config.toml
n_layer = 12
d_model = 160
n_head = 5
n_kv_head = 5
head_dim = 32
d_mlp = 640
vocab_size = 4098
activation = "gelu"
norm = "layernorm"
norm_place = "pre"
norm_eps = 1e-05
positions = "alibi"
qk_norm = false
attn_scale = 0.177
bias = "all"
tie_embeddings = true
parallel_block = false
init = "normal"
init_std_qkv = 0.0395
init_std_o = 0.00805
init_std_up = 0.0395
init_std_down = 0.00805
optimizer = "soap_variant"
lr = 0.00623
lr_mult_o = 0.871
beta1 = 0.95
beta2 = 0.95
lr_head = 0.007
grad_clip = 1.0
warmup_steps = 200
schedule = "wsd"
decay_fraction = 0.584
decay_shape = "linear"
final_lr_fraction = 0.0
batch_tokens = 32768
seq_len = 512
doc_mask = true
train_tokens = 155300000
steps = 4740
dataset = "wikipedia_en"
Each number is 50 + 15 x the weight over the matrix's rms, rounded and kept within 0 to 99. Layers, rows and columns count from 0.

# layer 8 MLP up, 640x160, rms 0.136, rows 247-268, columns 0-159
36 54 55 68 59 49 43 54 55 45 50 33 81 57 27 39 47 65 64 51 68 46 68 63 39 47 38 54 43 53 43 62 31 42 52 56 57 62 54 58 23 47 70 44 44 31 30 39 72 89 59 49 39 74 60 46 54 53 56 48 50 51 58 55 77 69 41 61 72 28 70 66 69 28 49 25 15 58 24 62 48 34 17 49 47 80 53 71 64 51 42 43 39 50 24 20 58 60 40 73 41 51 59 29 58 50 70 54 47 53 58 38 56 35 58 54 73 62 73 58 26 71 50 41 02 35 41 67 55 66 51 62 12 48 42 58 23 47 49 64 55 52 46 62 61 37 36 67 49 25 24 74 46 52 35 56 57 74 63 26
74 34 67 39 35 46 47 23 22 44 61 43 50 47 28 48 46 51 52 68 33 16 71 21 47 49 36 49 53 44 29 26 65 56 44 62 60 34 82 57 52 48 66 60 62 14 70 60 65 57 50 34 35 58 59 53 41 19 60 54 79 63 59 64 59 69 50 43 50 51 56 73 47 57 44 32 43 52 58 36 85 61 12 43 50 49 66 43 63 62 43 59 59 47 50 43 34 37 56 69 68 43 65 55 12 70 53 56 60 44 45 33 42 66 59 38 56 58 36 64 49 49 58 56 59 46 59 58 29 61 31 87 48 48 63 79 47 59 31 41 29 38 67 61 63 40 46 32 57 68 46 42 53 35 78 37 29 48 57 33
72 49 59 49 39 60 27 53 47 30 45 40 60 47 42 55 50 62 57 47 56 60 45 42 50 61 61 62 12 62 67 57 58 09 74 63 24 43 22 50 48 32 40 60 26 41 54 31 47 58 59 72 58 56 46 44 50 52 49 31 56 62 46 35 54 57 63 35 50 43 40 17 42 62 20 60 36 67 60 93 41 47 82 59 51 34 42 51 51 37 44 65 87 53 56 68 54 41 52 48 68 54 59 63 37 72 28 56 73 70 42 13 35 54 33 49 40 42 51 51 51 60 31 62 31 54 42 61 66 59 43 55 75 70 36 63 63 54 38 74 65 66 60 74 73 46 19 72 15 33 35 53 56 65 32 48 26 55 29 27
30 91 41 59 43 56 57 45 75 58 60 57 70 56 45 59 32 34 70 69 53 29 54 51 43 57 41 26 32 35 48 77 55 67 65 68 33 70 36 50 52 26 70 49 49 26 52 63 74 44 51 61 15 19 63 23 17 81 34 42 49 60 66 75 79 44 42 39 70 44 45 52 35 36 39 26 45 63 55 35 47 69 84 37 35 39 48 56 39 36 65 67 30 42 47 58 69 37 36 53 73 46 64 30 57 60 50 57 67 44 36 43 36 43 75 52 47 69 67 52 19 63 45 46 58 54 56 38 52 32 48 57 49 50 61 75 48 22 28 65 61 64 52 53 57 48 35 48 65 51 55 45 35 51 43 62 54 62 27 06
57 39 55 31 64 55 25 35 48 71 35 48 66 54 49 64 58 62 39 52 48 04 14 28 53 26 37 53 53 25 61 59 53 63 38 48 58 61 26 69 57 22 41 69 39 61 72 36 42 31 27 51 49 62 58 47 61 56 60 83 62 45 37 61 56 39 68 57 42 36 54 54 66 60 21 44 51 46 73 31 59 63 50 38 38 52 26 28 67 49 58 39 47 33 12 76 59 78 19 53 60 70 59 38 64 32 57 44 59 34 48 11 46 59 41 63 29 64 61 80 51 67 56 28 39 33 38 71 34 59 53 57 22 33 43 28 59 29 60 39 72 56 53 57 28 54 38 50 53 56 66 21 78 55 45 53 43 67 48 48
61 55 62 38 48 33 50 46 51 26 43 61 51 19 36 25 40 59 41 29 38 18 66 38 59 66 27 82 43 57 41 44 54 74 46 40 42 41 44 55 28 55 58 70 33 61 51 85 55 77 58 36 64 37 42 49 51 64 35 53 65 24 43 56 38 43 49 75 70 37 49 47 59 42 50 52 52 68 46 27 34 40 41 42 59 82 62 66 26 37 49 46 22 49 65 56 31 66 66 49 61 77 61 51 54 57 53 75 35 47 46 40 41 61 17 81 40 63 52 49 58 65 56 73 43 53 44 54 19 55 55 48 68 35 54 57 50 73 37 43 47 35 56 36 57 57 68 72 58 67 31 37 60 30 32 39 42 50 53 58
43 37 47 41 49 43 52 56 52 43 28 66 35 50 52 26 59 38 45 41 47 59 42 55 30 69 78 48 56 59 45 60 62 40 68 72 71 45 34 30 51 55 51 64 47 58 50 72 55 23 12 35 64 86 66 42 73 19 50 54 25 72 45 47 48 43 61 48 57 46 47 41 48 38 45 52 42 59 15 50 50 63 65 48 89 30 45 33 35 56 52 57 51 65 08 39 32 64 34 34 41 55 54 76 46 50 60 48 50 73 55 73 77 55 21 38 35 37 33 65 61 40 55 38 44 68 57 46 75 33 53 56 46 22 57 51 76 54 54 65 41 63 34 54 58 41 44 53 38 38 60 62 30 51 38 42 51 42 52 58
47 67 77 27 45 25 48 45 49 71 19 41 60 37 57 53 93 61 51 51 40 72 68 41 57 72 56 62 30 77 52 36 36 48 39 46 54 70 35 61 50 42 38 41 44 70 56 45 54 78 60 11 55 54 38 47 60 51 48 52 64 71 71 54 61 59 14 57 50 40 54 54 80 47 45 40 35 70 72 56 48 57 65 61 39 33 62 37 49 42 56 39 43 56 38 61 45 38 58 48 39 35 54 80 61 38 53 86 27 62 67 52 70 42 31 55 63 64 35 26 63 43 75 31 46 39 41 09 44 26 62 59 28 65 55 66 32 30 51 07 67 68 84 59 14 64 34 53 51 38 28 30 36 63 68 08 75 85 51 37
66 39 25 55 28 78 67 49 50 91 75 67 38 52 43 15 57 20 45 56 58 46 54 26 56 40 74 62 42 61 39 29 43 48 58 55 67 47 68 40 43 50 48 34 26 64 38 40 47 76 57 26 46 44 69 62 36 14 24 89 47 55 58 39 53 50 59 44 65 47 34 52 54 24 35 49 65 41 26 51 47 64 26 59 43 52 31 41 61 48 66 75 48 56 51 65 49 18 47 59 60 33 71 39 66 52 29 75 51 56 67 46 50 41 45 60 49 50 29 43 77 48 59 59 78 47 44 57 62 54 45 33 69 64 57 49 58 45 15 38 89 56 41 57 68 65 36 45 42 39 78 52 38 38 52 15 60 45 73 42
27 33 56 67 23 33 37 60 45 62 69 52 56 38 53 33 43 44 77 46 54 51 59 36 70 50 25 64 45 60 47 25 40 34 55 37 58 43 69 60 52 26 35 36 51 38 36 62 49 22 49 53 27 38 74 49 57 72 33 29 54 28 41 74 78 41 54 62 55 46 51 71 29 69 39 49 48 51 40 29 44 62 59 58 59 35 40 69 72 66 42 43 49 35 87 53 45 65 72 38 46 48 61 61 56 72 48 72 79 43 31 53 17 44 41 60 18 44 43 72 85 41 70 47 62 50 63 66 67 34 24 42 78 37 49 73 63 25 41 21 52 69 54 43 40 68 54 69 47 54 50 50 36 42 53 66 44 46 35 33
47 54 47 41 44 70 41 46 41 24 46 53 73 43 36 56 46 53 42 57 42 47 63 54 48 44 74 16 44 39 83 20 56 34 92 57 62 68 17 37 44 61 40 42 47 51 56 53 60 39 44 47 54 59 60 62 86 48 38 67 49 60 63 52 50 37 65 47 29 50 14 49 63 54 38 53 49 60 34 69 41 39 47 62 65 43 47 29 35 37 62 53 29 43 65 39 48 39 38 54 61 46 57 20 43 60 75 45 37 39 52 48 30 83 54 24 62 42 62 33 40 58 50 31 57 53 71 32 67 50 63 53 45 32 63 33 64 44 54 34 66 71 32 71 24 35 61 14 50 38 59 47 23 64 41 58 32 37 43 33
49 49 51 63 26 29 57 66 42 39 62 47 55 52 22 50 59 62 44 65 44 77 31 53 61 35 40 58 43 47 50 58 43 47 49 49 42 53 65 69 45 46 35 50 56 23 59 53 49 64 45 81 71 68 33 46 64 82 73 58 49 60 20 76 51 54 30 63 56 42 30 51 17 53 64 39 44 60 58 57 66 46 54 43 59 61 27 34 31 42 53 49 27 39 60 31 60 67 42 43 62 42 60 47 51 72 76 49 48 44 39 49 46 42 62 54 72 43 37 40 71 41 52 43 04 41 59 42 69 35 42 41 76 33 51 60 50 79 76 69 63 42 44 58 51 31 63 82 54 72 44 44 23 56 50 44 62 55 35 46
38 50 32 26 81 55 57 64 49 80 42 32 53 43 45 54 29 53 48 48 20 69 35 59 34 71 72 68 53 69 52 28 67 54 50 72 32 45 47 02 60 71 72 57 53 63 66 63 48 61 58 35 39 57 54 51 50 53 42 41 48 45 44 51 57 54 55 32 57 64 33 52 48 48 37 56 21 52 58 58 55 45 44 53 53 46 28 56 52 24 53 62 39 70 34 41 41 51 77 69 60 42 43 68 48 47 36 87 41 38 57 86 70 68 55 50 58 64 47 30 62 64 15 88 57 54 80 30 49 69 69 66 59 49 73 56 48 43 40 24 30 49 46 48 52 86 21 55 62 45 19 61 79 65 39 49 27 40 45 25
78 54 51 56 54 69 50 75 46 12 71 53 54 33 48 29 36 22 39 54 46 47 83 32 50 67 56 60 71 41 40 54 15 61 59 66 20 47 78 66 48 59 53 52 41 24 71 48 70 66 49 86 60 59 44 65 58 40 50 43 64 78 41 33 48 58 40 45 71 79 52 61 33 52 75 31 50 43 61 58 51 49 58 49 43 43 94 39 37 33 38 35 53 76 42 75 23 25 46 69 60 47 46 52 47 45 47 34 59 51 48 31 54 62 58 65 64 48 53 39 33 76 42 54 36 28 73 30 44 31 62 54 53 35 65 53 46 37 43 33 79 71 25 69 61 45 44 56 51 44 74 33 28 75 45 57 74 37 35 42
39 59 35 58 56 46 11 75 58 51 32 44 57 48 21 53 35 77 62 73 77 64 22 29 51 52 54 80 55 63 54 53 52 44 63 91 65 79 40 49 59 51 82 60 81 57 21 48 44 49 68 47 32 40 72 36 58 45 51 64 51 59 65 85 52 51 43 42 42 40 40 37 51 42 72 65 50 64 42 65 56 85 50 38 45 73 57 69 46 47 32 55 39 65 28 44 20 51 55 49 47 65 45 29 44 38 35 56 49 54 67 45 38 67 54 67 46 65 43 42 42 41 46 43 49 65 35 30 41 43 54 43 76 82 52 32 54 39 74 50 65 29 54 47 60 70 31 88 48 60 20 52 39 56 32 58 42 64 56 63
40 49 48 81 59 49 66 33 62 50 42 49 59 43 37 40 46 62 23 43 67 47 61 45 51 41 50 53 43 52 62 27 41 44 72 26 51 43 27 49 46 58 58 54 48 35 42 56 73 62 38 47 74 36 49 60 75 51 52 48 32 44 49 71 52 41 54 25 46 54 65 40 65 56 47 33 89 62 57 54 51 17 63 46 58 56 57 31 34 60 29 61 53 37 37 42 49 39 40 42 41 28 38 45 33 34 57 27 42 53 73 80 57 61 20 17 70 82 59 52 46 66 49 39 50 58 41 82 41 38 28 58 46 63 53 54 67 58 58 31 52 48 49 43 56 44 54 36 42 52 47 54 39 65 66 56 42 40 54 54
53 62 50 24 66 36 34 42 60 36 90 53 75 34 53 58 71 51 48 35 54 49 47 40 52 73 56 51 77 49 42 56 55 58 66 23 45 52 56 49 48 49 53 52 76 59 55 48 65 51 75 15 59 64 54 59 60 72 54 30 46 46 55 67 18 30 67 48 40 24 31 59 39 51 73 23 72 43 52 50 35 51 65 35 41 41 14 48 16 62 55 33 28 38 30 62 34 61 46 66 82 49 61 45 63 58 68 42 44 49 50 67 28 41 36 66 25 26 59 33 48 78 47 51 42 75 38 59 50 60 40 34 56 52 33 38 51 81 33 40 27 85 67 57 37 52 41 40 45 78 84 37 48 54 36 41 34 35 60 73
73 47 58 40 68 23 39 59 21 21 41 61 52 32 41 54 51 40 34 46 51 44 40 48 38 33 48 41 04 54 62 66 49 36 55 70 44 47 41 10 66 55 46 69 80 66 49 44 64 32 45 41 65 52 62 19 45 57 37 71 46 42 59 42 48 32 51 55 64 54 66 37 54 62 28 69 57 55 39 45 40 48 50 42 54 38 68 52 47 51 56 53 43 37 66 52 57 61 52 33 37 89 50 41 74 37 40 76 34 23 66 43 62 50 35 11 55 32 66 39 47 47 27 52 41 55 64 51 46 49 38 31 48 25 47 85 44 40 48 24 61 60 64 42 63 42 08 58 29 55 37 61 34 73 61 49 65 38 55 62
24 52 39 27 23 49 20 54 54 46 61 65 40 49 51 71 57 35 70 42 62 54 00 37 59 33 28 55 64 47 62 56 45 41 56 68 49 49 49 38 56 65 82 43 29 56 61 27 78 76 38 62 68 63 50 51 49 51 58 81 65 85 47 43 42 17 47 65 52 56 50 34 45 66 41 45 26 26 64 72 79 35 34 51 36 53 54 82 40 39 61 59 41 64 37 38 47 43 56 32 50 65 55 48 31 21 42 33 80 45 69 74 64 65 69 41 78 40 58 69 30 58 45 61 48 62 65 56 58 38 46 60 44 58 51 49 59 63 34 60 40 46 45 75 49 38 34 29 58 65 31 68 43 32 57 60 40 46 56 40
48 38 40 34 46 76 29 46 65 20 42 58 67 51 57 48 41 63 33 62 41 54 39 71 54 54 60 56 38 36 50 71 47 84 61 32 44 37 52 75 40 49 40 49 60 51 40 43 36 59 86 55 71 66 47 39 49 55 60 64 69 44 34 41 46 42 41 59 46 24 66 73 55 53 34 52 54 32 55 59 52 49 30 68 63 63 28 30 53 57 42 52 50 62 45 50 94 63 52 35 21 41 67 59 48 66 36 43 41 44 43 35 81 78 39 37 35 71 35 26 78 41 27 59 23 40 40 31 50 64 52 41 51 61 69 55 55 44 46 40 28 50 60 66 68 47 51 49 46 42 41 38 35 50 58 71 62 33 36 32
48 55 43 38 57 49 63 27 37 57 18 26 58 44 78 46 55 65 72 58 63 35 64 43 61 44 39 54 27 32 26 55 63 69 47 24 30 54 60 62 65 58 52 54 29 26 44 26 57 57 49 52 47 58 49 48 54 43 50 62 55 65 72 64 83 45 60 54 52 59 43 53 68 57 41 52 34 36 56 64 68 39 46 41 63 58 68 38 68 47 49 40 36 34 52 40 23 66 29 22 71 82 55 40 62 64 30 47 23 52 35 62 60 47 72 55 73 34 50 37 45 63 60 64 23 60 74 72 41 33 57 56 42 44 52 46 55 44 27 40 19 78 43 74 58 34 55 20 69 59 54 36 37 54 58 40 15 38 41 43
46 57 52 27 36 34 50 66 47 25 32 23 68 68 57 65 52 40 53 71 41 34 44 28 44 58 41 37 66 74 05 52 27 60 76 71 62 54 64 42 54 42 74 67 67 46 63 56 43 48 51 57 55 61 67 69 66 38 49 51 56 56 82 62 75 53 70 21 71 39 56 63 70 52 72 15 69 54 46 51 47 49 60 59 40 39 64 62 29 28 48 51 42 53 49 55 39 11 47 55 58 33 38 48 75 47 81 24 87 35 67 32 33 62 29 24 56 19 68 42 44 62 35 59 26 52 76 61 38 63 42 34 59 48 65 42 36 34 49 68 69 21 64 52 45 59 30 69 36 33 65 20 36 70 63 53 24 40 42 74
# layer 8 MLP down (transposed), 640x160, rms 0.151, rows 247-268, columns 0-159
49 54 35 48 57 29 35 61 52 45 30 66 18 23 50 45 56 57 57 63 53 57 39 40 55 59 44 57 58 43 42 33 52 18 63 78 68 35 72 53 62 80 29 60 37 61 57 40 46 58 48 48 53 54 43 49 55 66 55 46 51 37 52 33 53 16 49 55 30 55 24 46 48 29 37 51 76 76 75 50 65 78 62 47 49 09 51 27 38 47 58 48 43 35 45 42 77 56 56 27 56 38 50 55 41 15 35 71 25 52 82 43 55 62 62 37 55 53 56 74 44 77 62 69 47 57 46 79 57 60 23 58 34 34 51 60 50 42 51 27 39 49 34 37 38 39 55 84 47 59 45 31 42 56 39 65 39 25 24 61
45 56 58 60 68 54 67 27 21 55 27 46 47 32 60 48 42 25 39 67 48 22 58 52 54 58 26 68 46 64 61 47 52 36 46 44 60 53 22 76 59 50 23 41 02 49 36 69 59 48 54 55 36 46 60 24 45 25 25 50 32 39 70 59 31 60 46 39 57 90 52 64 44 52 48 37 37 35 58 55 68 40 52 51 56 56 65 27 80 43 81 75 54 38 38 38 70 36 59 41 46 69 42 34 53 44 54 29 32 67 64 49 61 34 63 22 59 75 24 41 40 51 73 54 58 61 49 69 39 74 37 49 60 32 38 67 87 28 28 42 59 65 65 47 38 46 71 60 66 29 36 46 62 38 61 24 40 24 36 58
47 56 61 47 43 47 35 59 52 20 81 58 53 67 19 51 38 30 03 29 44 74 59 41 49 54 30 25 44 54 53 33 58 33 70 39 35 50 53 31 51 66 54 67 56 47 43 25 33 24 60 49 06 45 35 53 56 62 39 56 39 12 58 53 50 43 62 65 39 69 62 52 78 70 39 66 47 56 48 62 41 57 50 44 78 64 49 55 15 46 61 66 54 60 49 46 44 29 31 81 41 65 31 42 74 34 60 37 51 25 66 58 76 60 46 67 33 26 63 47 43 43 40 40 68 55 48 45 45 55 51 28 42 50 47 63 56 34 86 45 18 34 55 23 43 86 57 67 45 47 45 65 80 51 59 58 35 50 66 68
91 05 59 69 58 36 41 49 68 60 37 52 54 48 65 46 49 56 49 52 77 46 22 42 25 47 60 73 64 55 59 32 58 52 55 27 53 43 56 58 29 70 23 40 41 49 63 34 67 58 47 72 40 60 43 48 65 35 91 36 37 55 46 42 45 39 47 67 27 69 44 45 41 55 58 43 50 42 58 49 56 49 64 45 50 42 57 26 57 64 62 45 33 56 46 52 41 74 34 70 30 49 42 75 70 36 69 56 51 63 57 51 41 21 47 36 29 59 35 46 71 67 53 52 29 70 64 48 62 54 29 57 40 68 42 47 59 28 54 58 36 47 56 51 38 70 63 78 53 71 62 34 47 36 37 48 49 51 56 43
56 40 45 42 27 61 34 60 55 55 51 27 24 51 29 35 23 43 44 37 32 55 42 50 57 38 48 13 43 57 71 40 63 36 62 31 79 51 28 68 54 53 28 50 63 53 29 66 48 68 64 28 71 48 40 53 21 35 52 50 42 51 37 62 73 48 48 50 84 67 32 51 62 64 34 56 64 63 41 70 62 57 41 66 33 34 48 55 48 57 43 18 54 77 58 67 48 49 55 60 58 51 38 40 79 78 53 57 23 38 56 68 52 63 57 39 51 49 52 53 55 60 25 51 71 52 80 73 57 44 45 22 45 33 60 57 53 33 36 63 41 69 17 31 58 56 64 40 39 54 57 63 70 32 36 71 64 54 62 67
24 59 25 65 50 40 63 49 70 54 33 50 71 62 50 36 51 58 62 40 52 60 48 36 41 42 57 52 51 69 60 53 36 33 39 45 48 56 44 38 46 44 74 32 61 21 35 58 38 35 58 37 45 56 28 51 23 52 51 46 33 57 50 20 83 27 29 41 55 48 56 38 26 64 34 81 72 22 35 62 45 63 62 53 44 24 37 71 41 44 74 49 44 58 62 61 63 61 48 37 39 62 39 46 34 34 45 45 35 50 27 48 52 65 66 42 69 36 68 53 74 35 67 46 44 77 23 41 59 56 30 55 39 34 52 48 73 27 26 71 64 34 40 46 60 09 58 48 46 31 66 58 48 52 20 47 56 33 38 30
48 72 76 61 52 41 43 32 52 42 53 54 64 62 38 56 34 65 52 55 31 36 41 62 51 32 46 69 42 52 27 55 70 42 40 25 27 46 43 52 42 50 44 53 48 52 33 38 40 61 67 53 41 49 39 72 41 47 64 26 67 38 47 62 32 45 45 46 49 68 48 71 31 45 71 59 38 52 39 69 60 37 58 43 23 51 56 66 72 67 30 50 45 46 55 64 38 33 67 60 59 15 36 51 71 47 47 52 65 62 27 45 28 29 58 71 63 40 57 46 34 90 49 62 46 57 57 25 45 60 36 61 53 44 58 56 40 66 49 13 38 46 72 48 63 46 38 45 40 47 37 41 50 64 59 54 40 66 59 60
58 70 70 64 23 51 38 69 64 68 52 61 56 41 37 67 76 46 36 56 41 80 59 52 74 57 49 65 58 32 53 47 55 59 53 53 32 34 53 79 33 53 63 54 63 38 50 45 45 50 59 76 78 37 38 49 33 51 35 49 64 41 60 77 53 49 02 54 53 34 53 35 45 63 56 40 29 50 44 44 18 50 50 53 54 50 61 57 23 74 59 52 58 67 67 63 42 64 44 50 64 31 46 54 51 42 46 60 44 53 41 42 42 50 44 30 46 35 48 57 44 33 73 47 53 57 40 40 57 03 40 25 21 54 42 58 46 61 57 18 38 45 54 65 28 52 45 44 58 45 70 76 38 50 59 20 51 54 61 64
47 55 51 83 48 63 17 52 37 27 83 40 42 46 51 62 45 24 51 69 47 63 33 43 78 48 37 57 54 36 61 35 54 49 51 49 49 53 43 42 13 53 54 35 63 45 52 63 65 46 33 51 70 23 40 65 32 62 43 45 30 44 77 56 61 44 63 71 48 53 56 22 51 60 34 37 51 49 51 57 44 30 36 54 54 26 42 39 25 28 64 65 45 62 27 42 49 72 43 57 45 63 47 76 57 65 43 13 57 60 51 45 63 63 34 56 61 66 56 55 58 66 41 34 27 38 48 61 61 74 29 10 53 30 37 45 25 50 50 35 44 63 37 81 52 72 44 34 55 40 36 82 64 26 35 41 47 67 37 37
46 52 54 61 72 75 35 28 50 53 31 44 67 26 40 54 20 43 46 50 10 44 39 40 47 73 38 75 35 53 37 30 50 52 32 54 70 72 63 57 67 56 63 63 27 62 48 38 32 69 48 47 67 38 42 32 43 55 55 16 41 62 56 26 34 63 55 40 63 47 52 65 74 58 59 49 35 67 60 42 34 59 77 36 52 59 58 48 41 49 67 38 49 55 49 61 57 58 39 58 36 24 26 28 22 41 56 54 73 59 48 37 57 35 67 38 70 55 66 49 38 41 52 36 38 50 73 53 50 62 46 32 60 53 49 44 38 53 80 39 58 51 69 45 55 41 49 53 59 65 24 44 56 53 69 63 77 44 66 40
50 49 46 42 74 58 55 47 30 54 39 49 29 20 54 49 62 49 57 46 48 63 30 50 55 51 38 73 62 22 69 66 40 55 24 36 52 38 56 36 33 39 48 45 37 42 28 31 45 30 67 38 61 57 38 62 33 32 44 68 27 53 41 45 59 63 38 41 69 62 54 55 63 28 50 53 58 42 82 55 36 47 50 50 34 33 34 36 35 59 28 52 40 62 43 24 59 59 45 33 42 53 58 48 50 24 48 59 65 48 50 40 83 42 68 48 57 57 70 65 38 40 28 56 39 59 39 35 52 54 35 33 30 55 65 49 31 46 75 53 62 30 69 60 70 66 52 72 66 79 59 35 49 69 61 77 58 60 42 49
44 22 62 63 34 24 49 12 45 47 56 24 33 28 42 69 38 18 80 46 56 66 31 76 65 58 62 87 29 36 35 54 54 40 60 57 61 45 67 26 69 50 51 63 45 55 60 26 37 72 59 43 56 60 42 64 53 47 46 53 61 59 36 41 59 45 56 50 64 62 56 29 40 42 43 58 45 67 49 37 54 24 61 41 53 48 48 46 50 67 50 34 55 36 50 25 38 36 29 54 33 56 43 80 46 08 61 56 55 49 25 22 50 45 52 41 44 50 74 29 35 60 26 66 47 68 40 65 34 26 70 74 60 45 44 34 74 56 53 48 60 38 49 50 36 55 39 72 48 52 34 53 42 28 18 48 83 33 28 50
28 14 26 49 48 50 64 50 33 60 62 38 49 57 49 77 35 50 73 34 43 54 34 48 27 70 46 79 66 65 46 55 67 41 59 62 44 46 47 46 65 76 19 35 14 34 82 38 71 54 67 33 80 49 76 49 55 53 46 55 52 37 46 57 45 54 46 42 54 47 45 51 33 53 30 46 36 53 55 75 52 23 52 79 36 37 47 52 68 59 57 31 38 58 13 39 72 61 60 53 63 68 34 36 27 64 46 51 59 78 31 39 70 65 77 35 68 68 61 39 61 55 50 33 62 44 43 86 79 46 58 66 53 63 29 61 68 37 42 30 47 80 44 31 63 60 30 61 24 32 22 28 65 47 43 37 26 67 14 29
41 47 65 86 26 36 47 43 41 57 47 74 47 56 42 51 54 32 28 63 54 59 26 75 56 57 63 31 17 39 64 71 70 50 41 74 42 34 38 53 54 16 54 47 43 56 29 71 50 64 41 39 58 35 61 55 73 70 63 63 55 32 53 40 63 44 57 69 59 25 66 48 58 67 42 43 55 44 49 44 39 61 25 54 59 52 28 24 45 47 50 49 11 59 46 61 67 34 51 60 24 37 35 23 56 75 46 42 37 30 49 79 71 24 63 29 48 19 47 53 58 64 41 62 57 34 34 38 16 49 56 42 89 54 37 25 44 79 55 56 60 26 62 56 64 37 49 48 43 52 54 55 73 49 68 37 46 68 58 37
43 65 44 59 49 54 64 75 65 53 41 50 58 60 49 63 55 51 49 65 59 67 53 49 73 47 29 48 21 67 44 60 35 67 45 73 39 66 60 45 57 55 61 25 44 41 36 38 37 59 43 59 44 61 50 58 67 38 18 47 42 54 61 65 22 27 60 55 38 46 88 39 51 60 70 63 37 38 45 86 49 39 49 37 45 61 35 61 37 75 69 37 27 30 30 38 81 54 41 26 45 47 53 56 66 43 47 15 50 55 36 53 28 30 71 73 58 19 50 60 36 55 45 34 26 19 40 22 46 56 41 34 70 84 42 48 37 48 65 50 63 33 65 70 62 61 42 32 42 56 36 47 49 42 57 51 24 64 32 21
52 42 45 58 36 62 31 48 57 59 42 73 47 45 35 49 28 45 52 55 45 60 32 55 34 63 45 58 38 69 46 32 53 33 44 51 73 36 47 70 74 64 65 34 57 31 66 32 40 41 55 69 43 68 54 67 35 52 44 48 44 59 53 61 29 64 30 52 54 44 45 56 35 48 51 35 47 45 48 66 68 71 73 46 51 47 50 10 53 30 54 43 50 45 41 64 58 36 45 47 57 54 63 71 43 68 26 53 55 50 62 63 44 55 53 23 30 55 31 46 56 41 41 32 49 76 54 57 28 54 53 47 69 62 46 58 46 56 21 43 24 21 64 51 61 73 48 60 29 46 71 39 71 33 24 37 80 66 61 47
56 49 24 59 41 35 52 60 53 59 15 48 39 64 45 67 37 73 48 31 62 70 68 44 49 63 42 36 26 75 67 28 46 56 38 50 61 66 54 64 34 77 63 21 81 42 73 72 25 44 61 76 56 56 68 19 44 56 32 53 27 70 32 44 48 52 34 49 62 72 68 62 61 53 39 61 32 52 35 65 51 31 47 50 55 59 53 59 60 35 50 56 47 59 67 51 81 37 54 47 48 52 46 42 36 46 36 41 46 66 45 42 52 60 49 65 45 70 47 46 72 49 69 45 68 56 66 22 52 60 48 62 48 47 56 30 68 33 56 52 46 54 57 40 46 53 36 62 45 46 49 49 78 41 58 52 51 58 54 58
29 65 10 41 38 95 75 54 64 61 50 14 50 57 51 35 33 42 62 55 54 45 23 54 65 56 47 57 53 51 35 53 53 51 49 47 46 51 48 58 40 37 53 10 72 46 44 47 44 67 38 64 38 56 52 67 67 66 65 27 62 54 37 83 49 54 62 44 47 57 68 38 53 59 61 53 34 51 61 36 53 50 58 46 25 54 39 42 56 27 45 62 63 59 38 85 30 45 53 42 64 41 43 36 37 76 45 57 62 51 42 40 34 45 35 63 57 19 47 60 48 46 59 48 75 29 55 19 32 59 54 71 58 45 57 29 35 52 68 93 35 55 49 45 58 56 69 52 58 42 27 52 71 47 44 61 32 69 53 22
62 22 50 35 52 34 31 72 86 39 78 67 49 62 54 43 49 56 42 52 40 38 68 63 59 71 48 73 62 38 42 37 08 49 38 33 66 61 22 03 23 35 32 64 70 30 75 66 66 40 55 31 76 57 73 68 28 52 30 39 61 46 33 41 30 60 40 49 65 58 25 30 33 42 49 34 50 42 31 58 24 62 57 39 22 31 27 36 33 50 41 61 41 62 55 74 48 63 37 39 49 64 49 67 25 33 39 36 68 65 69 57 41 20 55 50 34 54 57 83 63 29 65 64 39 61 35 46 11 60 37 38 29 29 22 52 60 13 48 40 36 45 65 60 50 56 26 23 58 59 34 47 63 53 28 29 51 34 76 48
43 66 68 60 45 70 58 54 58 62 52 38 46 59 50 50 69 62 72 44 65 30 70 52 38 45 44 71 67 65 58 43 37 45 50 46 59 53 52 50 33 63 66 22 71 57 41 38 51 74 32 36 65 60 44 45 52 60 41 26 42 54 53 52 33 53 68 42 86 78 64 74 58 12 64 39 24 75 69 40 25 64 58 41 38 57 66 39 87 63 61 54 42 59 29 49 28 32 74 40 61 35 50 51 64 57 62 60 64 51 22 50 57 40 50 39 39 32 27 53 77 40 48 53 58 37 61 62 45 39 45 77 62 67 58 41 42 51 43 83 67 49 48 35 43 55 32 32 68 34 41 66 53 59 49 44 37 34 66 85
34 32 52 65 33 57 26 55 45 50 53 65 35 30 49 40 48 47 48 51 52 45 61 56 47 70 48 53 39 65 40 51 49 29 34 52 45 43 33 22 66 53 25 76 67 65 54 87 41 36 47 44 56 67 49 20 33 54 44 64 52 43 79 68 69 74 48 40 28 39 53 46 15 40 47 46 53 47 52 54 52 78 42 63 48 55 53 58 53 33 29 45 61 49 54 30 76 39 30 46 56 38 40 49 56 73 59 62 57 74 41 49 48 62 74 44 64 70 34 48 71 43 63 37 62 50 36 32 51 40 58 36 65 46 76 57 65 41 59 35 38 29 57 30 49 26 58 53 51 25 46 50 42 37 54 43 42 73 57 63
45 32 33 34 45 68 65 57 42 46 52 54 62 51 66 61 48 66 53 35 41 06 50 52 51 98 67 52 80 45 69 68 58 69 68 48 36 44 48 70 56 52 34 52 29 61 46 71 69 43 65 22 38 62 23 32 44 40 74 39 27 73 76 68 56 50 48 51 61 26 50 61 21 37 69 57 71 48 48 71 65 24 47 67 95 50 07 56 51 80 48 48 42 53 38 45 73 68 41 60 62 32 61 63 49 32 34 49 56 43 51 53 49 51 71 71 53 36 80 55 44 47 46 62 80 46 17 57 51 77 64 35 53 70 63 63 47 40 70 45 54 30 68 49 32 44 14 53 22 29 63 32 73 08 45 49 36 48 33 70